config = dict(
    n_layer=10,
    norm_place='pre',
    norm_eps=1e-06,
    bias='none',
    lr_head=0.00414,
    schedule='wsd',
    decay_shape='linear',
    seq_len=384,
    steps=4542,
)
Each number is 200 + 40 x the weight over its row's rms, rounded and kept within 0 to 999. Layers, rows and columns count from 0. The size before them is the row's rms in percent of the matrix's.

# layer 6 MLP down, 768x3072, rms 0.156, rows 142-178, columns 2496-2687
103,172,212,298,189,154,187,154,203,211,165,157,211,205,168,136,85,137,228,182,233,196,163,213,271,158,168,197,216,182,235,168,191,227,213,234,207,191,147,160,157,191,183,234,219,212,199,160,229,226,218,220,235,130,195,189,207,234,225,137,166,224,185,172,192,172,155,191,159,223,185,203,271,247,218,176,256,216,199,197,204,223,217,196,203,229,215,182,220,191,173,155,220,198,191,113,192,135,219,231,228,202,146,200,208,171,203,138,259,203,174,241,273,203,176,184,231,273,197,214,210,208,212,240,195,179,179,160,170,195,173,230,234,230,227,134,225,202,231,217,189,208,234,196,163,208,187,207,174,209,202,208,226,145,141,135,158,220,194,201,186,185,225,210,178,174,208,155,171,218,178,216,223,198,199,160,165,193,194,181,191,200,239,166,199,187,224,210,154,256,161,159,220
102,230,249,193,203,223,213,168,214,198,212,178,182,219,214,177,206,129,182,215,215,170,191,186,191,182,189,190,203,274,165,166,234,192,209,146,202,221,152,232,121,138,164,201,312,201,215,202,158,172,145,212,219,138,165,130,181,227,239,225,265,104,197,214,245,120,229,214,216,253,225,185,194,128,223,166,135,273,205,195,198,196,162,173,208,209,185,151,148,220,152,267,217,216,261,199,211,171,281,130,160,239,290,248,235,181,223,162,249,201,248,167,129,160,158,167,189,175,172,209,225,136,181,193,243,210,231,139,191,242,109,124,173,215,225,231,204,252,146,233,222,197,233,206,214,200,192,208,203,197,185,206,208,251,179,186,241,147,164,195,218,147,249,173,156,215,156,161,227,207,134,225,229,206,194,188,203,290,173,182,228,203,247,174,236,186,193,284,210,194,249,182,187
099,232,181,233,165,195,236,189,118,160,177,164,213,144,199,177,240,229,159,192,170,210,168,186,230,226,195,183,206,162,209,206,153,172,166,251,197,166,157,218,150,175,195,211,218,167,251,226,164,247,191,248,216,177,176,244,216,183,164,250,199,250,187,217,273,164,182,231,168,196,189,256,239,133,188,129,210,223,143,202,214,187,192,276,180,184,219,147,223,233,168,197,134,181,170,154,186,147,166,185,181,259,195,295,212,221,233,215,214,256,273,152,224,202,220,187,202,158,260,168,110,149,158,186,167,204,187,202,237,175,214,140,211,169,177,204,265,268,173,232,190,182,200,154,244,246,245,209,222,179,153,203,185,184,191,249,179,235,207,167,210,234,274,232,180,169,151,250,202,181,248,152,175,162,243,257,162,193,194,214,233,194,169,174,299,236,163,118,210,222,200,128,169
100,227,151,206,205,143,133,161,181,278,219,108,171,200,185,231,120,193,237,163,227,216,197,266,207,173,194,147,193,140,186,104,176,164,192,192,205,239,180,199,258,179,214,234,236,210,203,208,145,190,224,261,137,102,249,158,240,188,237,253,188,232,195,174,196,206,217,160,148,269,179,212,236,158,203,177,162,190,240,207,198,219,241,203,126,188,173,214,139,132,182,180,202,281,208,184,158,177,197,184,206,177,206,198,182,244,225,152,303,216,240,192,177,244,169,254,248,187,263,255,175,228,227,248,149,148,242,259,212,205,150,145,173,233,269,219,151,200,242,249,178,227,172,176,179,237,158,214,200,252,186,256,150,165,191,194,193,255,202,167,210,197,185,232,167,112,185,123,189,208,258,138,221,164,135,112,202,191,118,277,260,170,186,174,204,140,252,160,158,192,197,182,199
099,143,167,219,224,185,208,138,279,170,215,198,215,152,240,233,226,106,171,187,233,271,202,186,224,195,166,152,62,205,166,198,160,169,215,292,233,204,209,205,241,127,235,194,122,175,183,111,103,156,114,255,253,211,125,222,210,236,181,92,179,172,180,196,195,217,167,216,181,152,196,191,124,229,163,191,169,230,187,205,254,239,194,159,197,235,210,132,217,276,134,217,253,192,179,117,194,178,214,197,196,179,160,234,161,206,192,206,181,242,210,188,260,184,231,210,184,145,195,215,170,203,144,161,220,216,231,223,167,195,228,149,115,196,206,189,242,186,157,246,266,177,192,176,198,246,203,227,232,128,172,248,181,227,186,118,303,238,300,174,264,174,275,182,194,167,187,248,199,208,221,224,150,210,197,129,258,266,156,195,166,233,194,166,189,229,186,185,159,146,243,175,210
101,196,150,134,271,190,280,233,230,178,219,245,197,190,185,165,220,277,238,195,215,160,123,188,141,194,145,196,177,181,193,257,197,159,172,283,232,263,207,226,174,192,231,209,300,251,144,201,218,172,210,198,204,166,225,259,153,218,203,190,224,218,214,211,250,248,135,201,190,216,260,206,228,267,155,202,194,151,196,250,247,177,119,224,171,197,179,203,298,213,221,263,246,159,210,147,256,201,186,111,214,178,222,151,199,122,286,249,157,165,217,173,182,273,192,215,245,152,183,256,187,155,238,211,223,183,168,182,267,197,244,193,157,197,234,229,207,169,235,205,247,179,251,207,224,198,203,242,175,184,156,187,127,223,175,220,270,196,182,158,213,227,171,214,184,192,129,219,202,237,159,235,215,239,256,154,213,231,219,218,213,230,210,211,207,200,218,209,205,238,241,238,206
100,169,200,200,169,294,155,245,145,145,177,234,218,183,252,195,207,127,164,208,232,209,220,204,135,245,213,206,290,209,249,189,187,157,157,231,217,209,171,152,151,196,159,229,125,217,250,183,156,142,200,234,107,178,196,200,197,247,196,174,151,192,230,138,238,176,162,204,231,227,167,98,151,263,272,195,168,217,211,217,226,175,212,224,196,184,153,190,196,186,220,251,283,250,217,216,151,202,242,129,176,226,141,231,235,122,184,173,220,243,174,145,252,216,191,221,141,154,228,245,221,213,160,195,241,205,157,141,174,208,216,194,201,110,209,279,163,221,184,113,268,279,167,151,204,275,197,181,233,184,136,214,275,146,162,124,244,206,177,189,144,239,222,218,182,251,162,221,128,256,257,225,174,193,206,123,246,152,235,247,194,132,233,182,170,202,266,213,159,115,192,179,166
101,210,148,245,199,218,222,258,274,266,240,307,225,235,263,239,184,240,157,120,222,220,134,164,224,199,192,192,246,241,187,109,155,195,200,247,170,149,173,174,151,194,199,192,169,184,176,252,186,231,208,101,121,214,231,227,140,226,237,211,169,179,231,179,229,132,164,162,203,176,203,222,226,226,155,198,197,234,304,259,195,127,242,146,195,237,206,180,210,148,230,331,205,201,103,132,232,152,195,141,175,236,156,187,123,204,170,147,170,177,183,190,180,239,220,148,251,225,191,184,139,192,202,211,239,169,136,242,245,231,194,223,145,175,176,185,227,219,226,216,144,225,153,146,184,173,251,190,199,203,210,199,285,172,232,221,182,170,199,237,198,203,218,184,183,197,201,161,194,261,251,213,259,147,196,159,232,186,165,190,200,206,151,155,190,219,132,182,215,190,239,271,284
101,212,208,150,247,199,222,216,175,198,234,169,224,127,197,201,183,233,197,246,200,193,246,184,286,276,224,137,187,220,224,245,151,201,207,215,253,157,184,158,201,177,224,203,200,178,148,164,207,253,202,212,136,240,269,266,198,193,279,149,122,234,261,176,206,208,229,232,201,191,190,281,190,309,243,183,245,182,233,197,138,215,205,213,214,196,233,189,234,173,290,185,95,164,183,223,114,193,249,167,242,181,180,129,213,242,169,162,145,140,236,180,201,192,238,201,174,164,197,200,130,191,231,232,233,208,168,207,216,237,197,118,187,150,138,267,282,199,211,256,269,186,185,210,159,206,281,179,152,196,213,265,258,239,194,134,212,220,186,109,126,200,233,172,206,164,241,240,178,193,235,212,218,237,131,210,162,211,174,146,192,216,168,190,140,191,286,167,230,131,182,258,229
100,149,272,162,202,198,166,155,161,170,215,236,162,177,166,258,228,150,130,146,218,182,145,165,155,214,189,259,266,205,161,198,172,216,187,177,273,212,190,215,232,207,241,225,311,195,242,184,215,218,174,280,198,200,195,172,203,238,261,247,219,255,189,145,192,182,267,183,226,188,178,147,210,223,216,209,172,271,192,226,233,244,224,158,188,218,177,261,201,247,284,224,235,178,202,215,201,243,162,234,249,269,194,193,215,188,121,243,274,192,197,148,202,294,206,145,105,282,269,226,210,128,193,198,208,216,222,245,248,215,178,181,135,186,252,220,205,170,220,244,166,245,197,273,200,137,238,200,211,226,254,161,179,253,199,212,179,176,225,190,171,242,147,146,162,190,221,207,225,190,171,204,218,248,186,263,155,198,158,281,189,184,178,179,225,217,107,245,174,237,237,265,217
099,249,115,201,107,194,276,206,99,182,211,202,192,175,267,219,161,169,216,254,135,215,183,124,268,240,275,186,193,217,214,221,125,189,140,184,132,158,181,209,212,153,219,189,222,182,270,263,208,176,203,195,200,202,233,196,164,244,192,188,197,211,247,148,241,111,214,204,240,145,192,217,190,220,215,161,209,161,229,231,168,168,212,206,217,207,221,184,162,140,205,183,116,247,214,202,192,162,177,217,206,192,156,242,162,195,216,176,169,245,115,139,173,248,235,210,186,161,193,225,199,227,160,193,203,229,209,187,153,180,217,156,223,239,190,171,175,236,248,197,187,194,115,239,176,225,187,164,217,256,190,142,205,219,186,258,177,169,169,208,224,228,254,185,225,160,289,155,173,224,177,156,177,292,225,223,164,196,201,183,235,193,217,210,186,149,152,142,113,242,232,203,247
101,208,161,154,185,231,164,205,162,149,232,172,171,197,180,137,129,218,193,155,216,186,225,214,292,101,258,183,103,237,218,246,199,200,206,195,154,158,226,144,164,181,149,175,239,207,248,212,186,296,188,191,188,203,150,205,177,184,228,202,192,244,222,148,227,169,208,189,210,201,274,227,257,225,207,221,172,173,199,227,226,257,193,169,265,184,220,203,194,223,153,220,164,240,205,277,147,215,179,182,171,118,188,176,209,165,148,155,201,183,178,240,235,143,112,245,170,228,254,290,225,168,229,252,221,198,148,192,268,184,219,190,240,217,170,275,177,284,203,172,163,243,179,111,178,141,148,202,236,240,240,227,261,184,194,260,194,156,165,185,177,214,206,215,192,218,255,231,140,237,151,201,198,182,180,193,249,193,187,202,238,189,283,254,255,143,243,171,215,195,239,224,192
097,158,176,207,150,137,165,200,191,128,193,199,243,205,204,276,165,205,184,183,228,229,226,180,154,147,221,165,195,254,284,285,149,186,208,154,176,236,307,239,176,185,235,199,154,301,208,233,207,235,186,209,233,215,282,270,117,217,163,168,313,188,211,268,238,187,165,242,227,142,193,194,257,285,127,202,207,187,182,227,310,169,161,238,195,239,182,217,173,262,141,218,212,232,273,189,188,231,186,174,203,190,222,251,248,179,272,171,257,160,218,199,205,220,194,146,223,188,201,186,241,198,202,235,269,177,167,231,230,160,204,228,214,182,215,187,175,191,169,176,165,146,151,240,182,121,205,230,229,211,125,192,294,183,176,218,108,173,259,274,207,187,249,173,213,195,146,229,247,142,221,248,262,255,230,212,175,166,249,203,197,241,170,233,222,267,299,176,224,185,229,208,156
100,222,274,179,158,247,183,225,220,217,251,150,232,207,208,276,202,211,167,198,223,138,245,192,121,136,150,176,177,226,242,252,161,237,258,152,192,283,137,105,209,260,218,190,171,225,163,155,191,186,195,244,245,207,190,182,126,218,186,237,206,184,185,203,185,108,150,189,169,121,282,143,247,176,291,263,256,258,181,230,233,234,188,225,256,188,222,166,261,257,220,149,221,214,173,180,268,228,193,207,241,192,152,205,170,187,195,198,157,175,158,241,172,202,267,204,276,211,210,251,206,232,211,188,190,290,196,178,246,189,209,179,187,255,212,264,232,194,177,174,223,182,232,157,174,210,201,115,222,166,222,186,145,197,230,283,201,225,201,183,182,223,151,242,194,150,258,165,203,206,184,283,198,147,180,295,217,143,251,164,187,217,129,199,157,165,135,238,158,216,213,160,176
101,209,206,161,242,168,289,192,220,150,266,299,167,212,251,200,157,198,169,195,170,195,190,228,175,148,160,180,178,170,139,191,239,138,180,186,189,204,227,171,174,174,212,201,225,176,249,196,275,151,181,179,253,217,250,266,131,172,240,231,216,238,197,217,245,193,222,179,217,195,198,174,278,232,213,265,161,259,293,241,200,201,225,244,205,246,164,152,136,237,189,230,254,123,160,195,266,193,188,160,208,224,237,156,250,199,266,202,259,210,243,241,109,195,249,206,183,187,218,137,190,188,191,230,204,246,246,164,249,150,220,191,202,143,225,177,210,111,168,266,178,180,245,197,181,136,286,194,266,225,200,247,208,226,208,181,199,173,180,239,161,247,219,195,182,109,192,232,242,180,164,246,275,177,232,190,272,168,112,272,204,231,181,200,196,169,231,104,278,214,138,195,263
102,216,145,249,166,202,116,217,152,298,130,233,145,251,198,203,207,193,234,153,220,150,141,302,263,151,180,231,126,252,192,170,213,164,188,248,121,175,216,191,229,216,226,248,135,188,220,169,159,236,230,132,233,155,194,186,194,168,195,262,210,160,181,195,185,198,183,191,141,188,280,250,183,158,213,207,220,184,204,253,180,238,123,206,163,146,153,240,190,228,199,183,174,170,185,260,221,147,193,150,235,219,194,204,168,250,235,181,266,257,202,195,177,204,169,166,208,214,192,194,177,199,229,205,211,214,120,166,221,103,141,206,199,251,186,252,224,193,105,142,185,189,222,142,125,134,117,195,231,182,184,203,262,179,147,160,218,259,190,243,197,167,180,242,208,193,136,177,237,187,125,191,298,190,215,197,205,213,264,179,179,236,195,222,232,198,186,148,197,218,81,238,225
101,238,181,204,161,174,186,245,161,239,221,177,237,173,232,205,179,154,146,224,227,212,221,230,227,161,162,194,145,295,191,210,201,136,230,92,192,220,198,175,200,188,157,137,197,176,199,124,201,183,150,238,165,228,193,239,229,208,203,165,270,158,184,224,243,108,234,191,199,164,165,176,213,262,218,161,154,201,156,211,222,250,146,192,229,151,177,192,136,109,168,221,210,175,178,137,198,195,231,221,235,242,179,294,121,152,221,197,213,190,202,193,189,197,217,187,218,200,257,211,189,207,190,225,313,202,138,224,226,215,187,177,161,162,146,160,149,121,185,177,211,167,195,194,199,175,250,193,182,227,143,195,135,242,203,199,250,241,139,138,155,179,270,183,266,239,232,309,243,243,226,257,188,227,235,200,188,221,221,215,241,256,263,170,287,250,338,162,255,235,212,218,239
100,141,258,186,232,195,217,254,197,194,201,162,178,236,231,115,181,216,208,327,160,219,162,227,227,241,146,140,153,206,155,226,186,248,182,191,134,194,200,143,137,265,157,254,237,190,230,214,182,207,152,220,202,176,222,169,249,152,263,194,323,159,150,261,207,225,227,188,225,255,185,238,240,139,187,158,280,202,164,111,123,173,220,148,248,217,222,144,278,292,230,165,253,246,154,198,179,251,160,226,272,204,113,144,258,165,242,179,239,134,154,248,238,224,152,243,223,179,167,261,192,190,121,173,211,239,171,152,178,217,184,185,175,237,231,163,205,185,172,204,219,199,250,167,244,189,218,199,237,219,224,124,219,230,175,199,213,261,169,144,231,183,169,152,165,214,208,187,141,221,257,222,221,217,231,281,219,156,190,188,238,190,178,235,222,229,255,243,264,218,187,202,154
102,274,171,182,241,184,179,188,159,227,170,247,196,213,109,232,161,171,161,153,233,183,214,284,174,223,222,268,168,196,174,280,187,208,207,166,174,221,227,178,140,117,199,217,243,216,262,269,205,194,150,242,227,219,188,147,230,206,225,213,238,226,179,214,195,190,194,252,219,168,225,210,224,240,187,182,199,228,226,260,222,212,194,166,159,204,157,161,181,195,266,219,149,202,212,212,124,198,162,201,206,187,190,183,260,262,240,216,232,184,221,228,214,209,180,230,209,173,184,254,141,167,198,279,180,221,222,225,268,213,208,209,224,188,216,236,161,177,197,218,239,189,225,184,179,221,217,209,248,137,186,234,272,197,140,191,202,205,78,204,253,290,194,268,198,241,235,286,223,154,207,188,222,223,206,268,203,175,210,191,184,204,215,216,194,179,158,195,248,126,178,180,186
101,175,176,257,138,223,192,206,203,200,241,294,182,220,306,129,197,211,230,179,180,227,219,225,228,199,236,202,219,209,175,197,201,224,253,260,223,248,177,231,178,213,231,205,119,235,226,168,160,223,208,192,223,110,195,166,168,209,149,172,234,247,177,207,149,280,221,130,206,216,215,168,149,270,188,231,201,189,254,187,177,224,195,146,179,180,236,274,157,203,201,252,250,222,242,188,66,140,117,154,209,239,236,210,189,200,183,168,233,198,214,167,219,144,205,180,176,145,167,273,166,153,227,192,203,203,118,247,200,231,272,222,200,201,206,158,245,184,202,149,177,151,196,201,199,219,228,171,208,206,182,158,159,129,269,160,227,205,270,187,188,177,174,203,195,180,159,221,192,235,115,210,177,177,202,286,159,131,248,208,209,214,228,138,134,147,176,256,248,245,232,248,172
100,169,141,256,218,225,140,171,276,195,182,190,236,219,189,171,176,329,208,235,140,160,185,253,208,149,234,193,249,230,150,112,132,223,161,234,207,161,182,197,146,266,152,180,269,259,241,239,151,159,192,287,197,192,168,145,181,247,255,225,175,224,169,161,222,193,220,155,167,194,212,218,151,250,264,256,206,107,228,248,229,236,181,226,191,226,236,182,204,190,172,126,160,236,218,179,141,205,225,183,181,235,145,142,200,225,204,216,263,188,155,201,169,162,215,189,253,184,207,299,230,127,212,178,277,185,158,182,188,235,288,260,210,199,204,229,163,194,208,194,201,221,116,172,231,170,251,182,163,221,169,223,172,245,220,203,150,233,133,175,165,168,224,169,206,160,179,246,227,179,229,244,178,263,219,240,195,252,292,112,189,208,194,188,186,228,235,209,248,222,228,206,242
100,224,173,239,205,201,205,235,119,233,213,244,159,219,169,221,117,154,145,181,264,193,239,318,186,185,222,179,189,204,164,158,137,198,145,152,207,218,216,231,211,166,138,288,274,228,201,234,206,250,140,208,219,186,216,173,272,275,179,183,233,296,182,182,263,190,136,185,228,220,158,212,189,221,155,190,171,264,209,171,197,199,216,208,209,181,169,240,88,186,131,202,162,241,218,211,190,151,230,172,282,197,234,232,163,152,175,300,197,195,165,249,161,211,228,223,135,190,215,244,165,233,233,202,185,127,174,239,210,230,176,196,279,212,271,166,210,255,225,175,211,192,251,237,247,239,209,220,219,207,175,164,239,130,193,150,250,278,296,239,172,227,181,158,166,114,178,184,170,182,172,172,179,215,183,228,219,180,236,192,218,227,160,223,267,156,268,177,239,144,200,222,291
100,221,175,270,240,149,142,271,265,198,254,254,182,186,271,164,225,186,205,178,147,201,220,222,190,160,238,172,131,207,207,201,237,191,245,198,224,192,186,199,216,141,212,216,263,221,213,151,171,223,196,203,150,181,166,210,170,199,133,193,252,202,258,179,259,189,214,215,249,211,133,136,213,199,221,145,202,170,134,199,185,179,260,296,241,224,204,185,226,182,282,237,190,163,232,223,199,192,210,161,240,240,220,246,275,202,182,242,157,181,251,198,203,218,249,194,170,202,228,262,191,234,190,224,132,219,254,184,220,164,172,261,144,173,278,206,201,203,199,216,180,197,214,246,160,239,194,161,171,196,196,211,253,187,218,252,231,184,202,212,214,216,167,191,169,195,214,150,169,172,237,251,195,256,203,198,215,249,182,215,202,245,183,208,191,158,198,195,287,277,173,247,146
099,244,184,209,214,159,172,255,199,244,236,161,169,224,224,220,238,311,237,251,159,208,132,221,261,187,173,308,221,112,234,214,190,203,139,164,257,183,274,218,170,159,201,190,207,117,235,164,225,156,172,181,180,206,215,137,244,186,197,206,244,186,199,205,177,205,219,158,189,132,206,65,185,232,192,277,139,221,139,229,136,134,156,187,218,215,152,130,173,210,228,187,182,187,213,202,186,221,214,231,223,153,268,198,147,201,177,210,218,184,162,222,227,224,208,157,210,132,261,154,130,178,201,222,96,248,157,264,202,197,224,188,194,123,200,200,258,277,251,232,272,173,199,176,232,193,147,144,248,143,223,187,217,219,182,137,242,256,224,166,215,201,231,157,279,261,210,176,182,209,208,194,255,125,249,218,158,196,181,173,242,181,228,215,284,205,163,140,222,234,143,135,203
100,187,243,208,201,172,149,228,208,206,240,138,217,180,211,129,205,261,214,134,221,121,184,165,192,156,177,218,129,230,200,244,243,197,234,166,204,206,186,155,143,217,225,165,214,237,177,188,216,237,165,146,208,158,254,185,174,261,235,233,272,269,196,150,143,184,203,211,217,256,209,231,204,259,236,246,223,168,176,201,190,206,197,177,202,185,199,219,215,218,111,219,241,140,204,151,169,141,231,125,180,245,215,231,197,206,187,221,234,191,227,116,203,221,210,249,181,160,174,214,88,196,208,110,199,227,177,273,193,256,151,201,238,179,278,249,246,199,154,257,94,176,158,264,248,256,216,288,172,186,224,185,254,164,182,196,207,198,147,245,228,214,210,158,202,221,259,203,234,228,256,233,187,296,252,123,209,132,272,227,190,215,166,165,205,146,149,139,201,188,159,275,201
099,159,184,205,195,201,255,171,222,152,244,246,188,256,179,225,142,214,165,165,230,297,196,201,245,243,180,200,230,233,180,153,177,134,215,169,219,246,216,213,241,171,170,193,238,226,204,194,138,157,287,205,183,179,183,184,131,192,217,213,232,268,235,202,227,187,167,117,232,222,195,194,220,281,223,186,140,228,244,182,223,238,211,153,218,211,212,195,224,215,155,246,231,216,234,189,232,183,218,199,240,172,206,146,139,186,215,280,205,112,258,176,230,211,175,184,150,280,185,200,194,222,131,190,208,243,205,189,215,199,216,225,198,172,133,236,158,102,188,159,188,202,167,191,162,262,163,204,153,185,179,132,206,232,231,210,181,230,227,265,270,252,184,138,199,212,251,157,207,310,225,248,262,127,191,161,190,234,182,221,275,170,183,196,164,203,161,164,224,158,198,202,232
101,137,159,239,301,116,256,241,233,131,225,218,207,149,228,150,209,193,202,175,216,165,158,192,168,224,270,147,156,273,142,220,172,118,204,212,196,221,221,148,283,213,217,109,258,187,146,256,155,278,208,206,270,193,169,202,164,228,232,245,188,173,124,234,262,219,221,210,235,294,113,145,159,165,184,199,149,270,217,202,143,203,197,206,195,253,201,245,194,223,191,182,232,193,170,155,213,216,167,178,204,111,214,214,107,171,248,169,128,182,195,231,166,216,264,175,152,253,224,207,280,193,180,229,212,237,224,214,159,204,241,251,172,199,156,142,155,275,248,157,180,193,215,155,218,186,223,177,141,189,172,324,173,209,176,140,177,220,205,192,173,179,188,178,208,161,171,167,205,206,141,207,149,204,246,190,218,179,174,217,206,196,225,211,218,168,224,181,186,205,213,163,195
101,196,155,173,154,139,200,172,150,212,173,256,217,162,95,269,220,234,161,247,269,181,160,217,153,185,208,150,166,177,166,189,252,200,200,240,162,214,144,235,99,111,218,183,187,196,200,194,257,173,169,149,192,157,227,253,224,214,176,223,279,193,198,121,213,238,193,285,169,142,167,199,260,235,255,199,194,212,259,186,214,182,227,121,221,136,164,259,175,170,156,230,207,186,268,195,258,167,151,156,222,278,202,184,192,258,238,197,188,253,317,219,161,184,215,210,122,171,151,206,222,229,151,181,215,187,207,201,166,155,190,166,227,249,183,256,201,186,199,137,213,162,254,201,248,230,240,130,183,172,192,150,236,201,287,170,165,182,166,208,150,143,275,110,191,205,200,134,186,175,213,205,175,276,176,201,202,207,196,217,138,179,186,195,232,150,219,188,153,244,205,232,185
100,180,174,197,197,190,141,215,184,198,179,179,192,224,225,191,202,216,143,217,235,218,218,205,231,141,221,256,232,261,133,251,224,206,198,331,194,211,245,261,199,186,141,244,177,235,194,235,214,325,186,200,131,181,197,231,303,166,218,167,168,181,206,229,178,184,219,257,150,236,156,172,205,220,234,188,206,250,319,247,185,165,169,198,207,146,139,190,270,311,205,138,197,182,195,229,201,202,176,182,177,181,145,205,192,170,228,206,192,149,203,186,213,310,196,200,281,244,164,82,206,180,179,215,256,202,196,241,84,156,271,147,206,181,179,220,192,156,238,216,265,248,182,196,164,213,166,153,144,141,138,188,160,204,204,174,184,215,214,211,242,210,247,317,168,196,190,234,177,165,192,215,206,224,208,234,216,191,227,260,233,231,144,235,171,225,160,200,240,202,145,83,152
097,210,202,170,260,236,226,207,206,192,208,193,168,264,262,268,176,154,162,237,218,208,136,221,229,215,171,275,208,206,180,186,202,199,190,245,262,282,221,180,224,131,218,116,188,261,154,176,204,153,235,274,220,190,141,222,211,195,199,206,231,204,238,140,154,175,182,230,234,209,145,191,263,255,179,221,165,236,200,193,212,223,199,129,212,169,255,243,186,222,127,145,268,257,246,201,262,193,141,332,227,238,189,202,192,149,229,187,172,216,226,228,148,242,165,212,204,180,206,231,139,210,176,220,219,244,180,220,141,193,139,230,173,235,198,270,223,209,249,191,192,263,226,95,215,279,213,206,186,257,160,217,241,210,144,169,227,204,253,215,240,256,158,155,208,172,186,282,161,187,136,200,192,208,303,268,302,198,115,269,218,195,158,147,206,181,213,251,167,198,214,170,271
101,197,185,221,248,193,190,203,136,306,188,261,202,278,248,189,134,150,184,212,227,192,186,197,164,134,146,204,145,166,208,186,234,246,145,122,179,241,200,244,235,206,174,164,237,259,131,218,161,184,228,124,171,141,201,216,213,203,177,249,156,120,209,199,112,101,179,177,177,204,266,297,244,167,210,223,258,224,213,120,173,198,213,158,188,180,195,189,179,183,153,225,197,116,219,143,129,194,166,232,227,194,152,180,211,253,199,139,135,108,173,181,182,201,169,161,153,183,234,259,146,187,267,228,273,152,169,195,221,233,235,149,246,180,186,169,179,182,147,132,227,211,170,217,151,294,138,154,238,144,161,171,246,185,234,206,232,192,227,171,199,198,169,194,176,232,233,270,170,269,263,195,177,171,159,174,210,222,191,216,161,226,197,262,218,175,249,139,181,209,193,191,195
101,200,209,196,186,212,154,220,203,254,259,239,230,193,301,214,214,193,207,246,207,189,219,124,207,267,195,206,279,230,279,180,211,165,221,240,185,212,169,282,262,236,306,214,225,228,203,206,207,245,215,195,207,254,235,197,198,174,204,156,213,196,124,243,224,224,221,207,154,175,276,201,258,184,188,150,188,214,143,212,208,235,169,221,209,218,176,188,215,162,208,161,151,216,282,179,208,170,227,235,205,142,129,220,266,217,264,240,188,197,218,219,206,271,266,166,217,147,211,173,211,158,153,213,218,190,183,179,200,254,213,218,244,165,144,260,206,193,137,215,225,140,242,149,209,230,250,213,245,167,179,170,226,250,190,173,233,206,261,207,234,192,184,188,187,281,248,246,208,178,246,266,188,248,220,196,207,238,214,57,136,198,244,216,128,155,165,219,126,164,248,179,237
097,195,254,172,172,291,134,206,179,146,166,139,132,235,224,170,185,224,180,247,280,149,235,231,152,223,259,181,211,283,142,161,212,261,141,168,227,275,211,243,242,144,224,172,195,210,196,189,270,155,119,171,140,172,102,189,189,218,206,219,174,214,229,130,247,160,310,153,222,179,125,155,221,214,186,209,197,181,124,203,139,279,239,216,169,204,232,242,182,193,129,162,272,242,226,224,151,258,208,213,255,208,251,178,271,182,279,244,166,189,213,214,123,144,186,209,189,170,213,186,235,105,242,187,172,139,243,275,246,182,212,180,167,250,174,60,168,205,216,267,192,141,228,183,178,184,196,166,239,224,185,169,141,252,200,118,226,232,212,143,215,163,136,179,189,139,174,196,102,231,187,166,226,182,244,224,156,216,289,202,191,212,198,233,227,141,241,215,221,240,210,206,222
101,176,209,231,234,184,144,241,156,259,263,182,218,231,234,341,198,264,197,169,232,174,171,199,259,191,220,124,194,174,237,118,208,118,123,219,200,150,219,215,151,185,223,236,249,192,230,187,209,205,265,254,144,161,173,221,156,107,249,255,194,212,185,206,146,187,185,245,197,123,208,233,158,210,193,196,213,136,142,182,227,162,233,200,154,247,113,164,255,227,186,185,192,177,217,219,254,144,194,169,189,178,207,206,163,253,203,122,206,168,203,175,185,238,200,175,214,152,234,267,242,223,211,263,130,235,284,195,165,152,273,183,207,220,222,171,208,208,176,203,171,196,168,185,267,273,182,214,154,192,217,266,204,168,257,190,201,153,161,87,168,241,188,247,184,214,238,193,256,239,232,186,176,258,208,153,193,220,106,213,150,223,229,249,241,249,103,162,120,190,220,175,213
101,213,150,199,221,123,153,127,124,115,198,227,278,183,220,186,207,91,187,191,217,174,194,164,204,138,249,241,142,247,166,229,151,202,219,250,222,251,279,214,172,269,220,136,216,235,279,175,216,163,163,90,184,151,196,247,197,216,270,266,169,246,243,174,187,194,190,160,167,259,189,213,92,298,194,221,224,199,165,176,192,265,240,212,179,235,148,146,192,201,168,166,200,253,160,208,234,146,213,179,300,170,185,182,176,179,241,222,214,178,161,206,144,256,215,196,162,220,173,209,214,288,161,213,149,206,167,228,293,204,185,161,168,196,182,196,207,136,152,232,161,161,228,170,225,248,175,232,216,125,225,258,247,186,188,278,196,227,150,182,186,207,200,216,212,212,166,166,193,197,163,152,208,148,257,273,218,235,173,186,262,193,140,276,172,137,209,187,159,207,170,141,256
101,211,177,210,218,256,263,218,195,208,170,219,240,179,211,184,246,198,164,124,167,145,196,190,120,235,156,147,132,198,267,183,211,195,187,172,240,176,173,154,190,170,220,190,226,213,183,219,169,264,196,236,249,245,171,226,167,211,249,236,268,235,220,204,154,178,191,163,261,189,199,181,243,248,204,205,213,223,207,203,237,212,213,186,264,210,131,147,221,261,207,212,117,212,176,193,199,169,213,223,218,229,212,185,200,219,262,170,189,172,283,222,220,70,167,232,260,213,156,231,197,192,205,249,147,178,232,91,225,274,258,252,263,247,189,196,169,157,160,212,204,283,188,239,222,256,182,139,197,226,223,267,232,105,276,229,249,233,213,208,194,255,121,151,223,229,195,231,265,228,175,171,147,214,235,245,258,179,219,220,213,187,171,232,252,209,234,152,221,187,208,191,146
101,209,231,177,149,271,180,192,255,199,269,267,196,225,216,225,186,162,169,195,140,134,157,188,217,209,217,204,266,190,223,152,230,215,170,121,225,179,182,233,220,176,194,181,214,214,178,167,236,190,147,169,227,179,213,223,154,207,252,155,225,210,216,186,260,228,193,225,199,173,256,194,125,163,182,206,187,217,138,214,249,208,138,202,194,221,172,222,150,98,191,265,218,166,170,209,112,206,182,152,172,223,164,224,184,170,168,233,157,180,217,218,228,213,176,169,234,158,253,233,151,200,193,144,204,218,182,253,222,166,264,170,187,132,231,207,232,182,194,213,222,87,232,201,210,197,163,184,195,278,218,207,202,179,169,242,167,150,170,207,225,162,201,179,193,207,227,220,193,156,237,219,238,216,292,171,189,148,220,238,214,247,174,226,154,182,245,188,199,140,262,152,130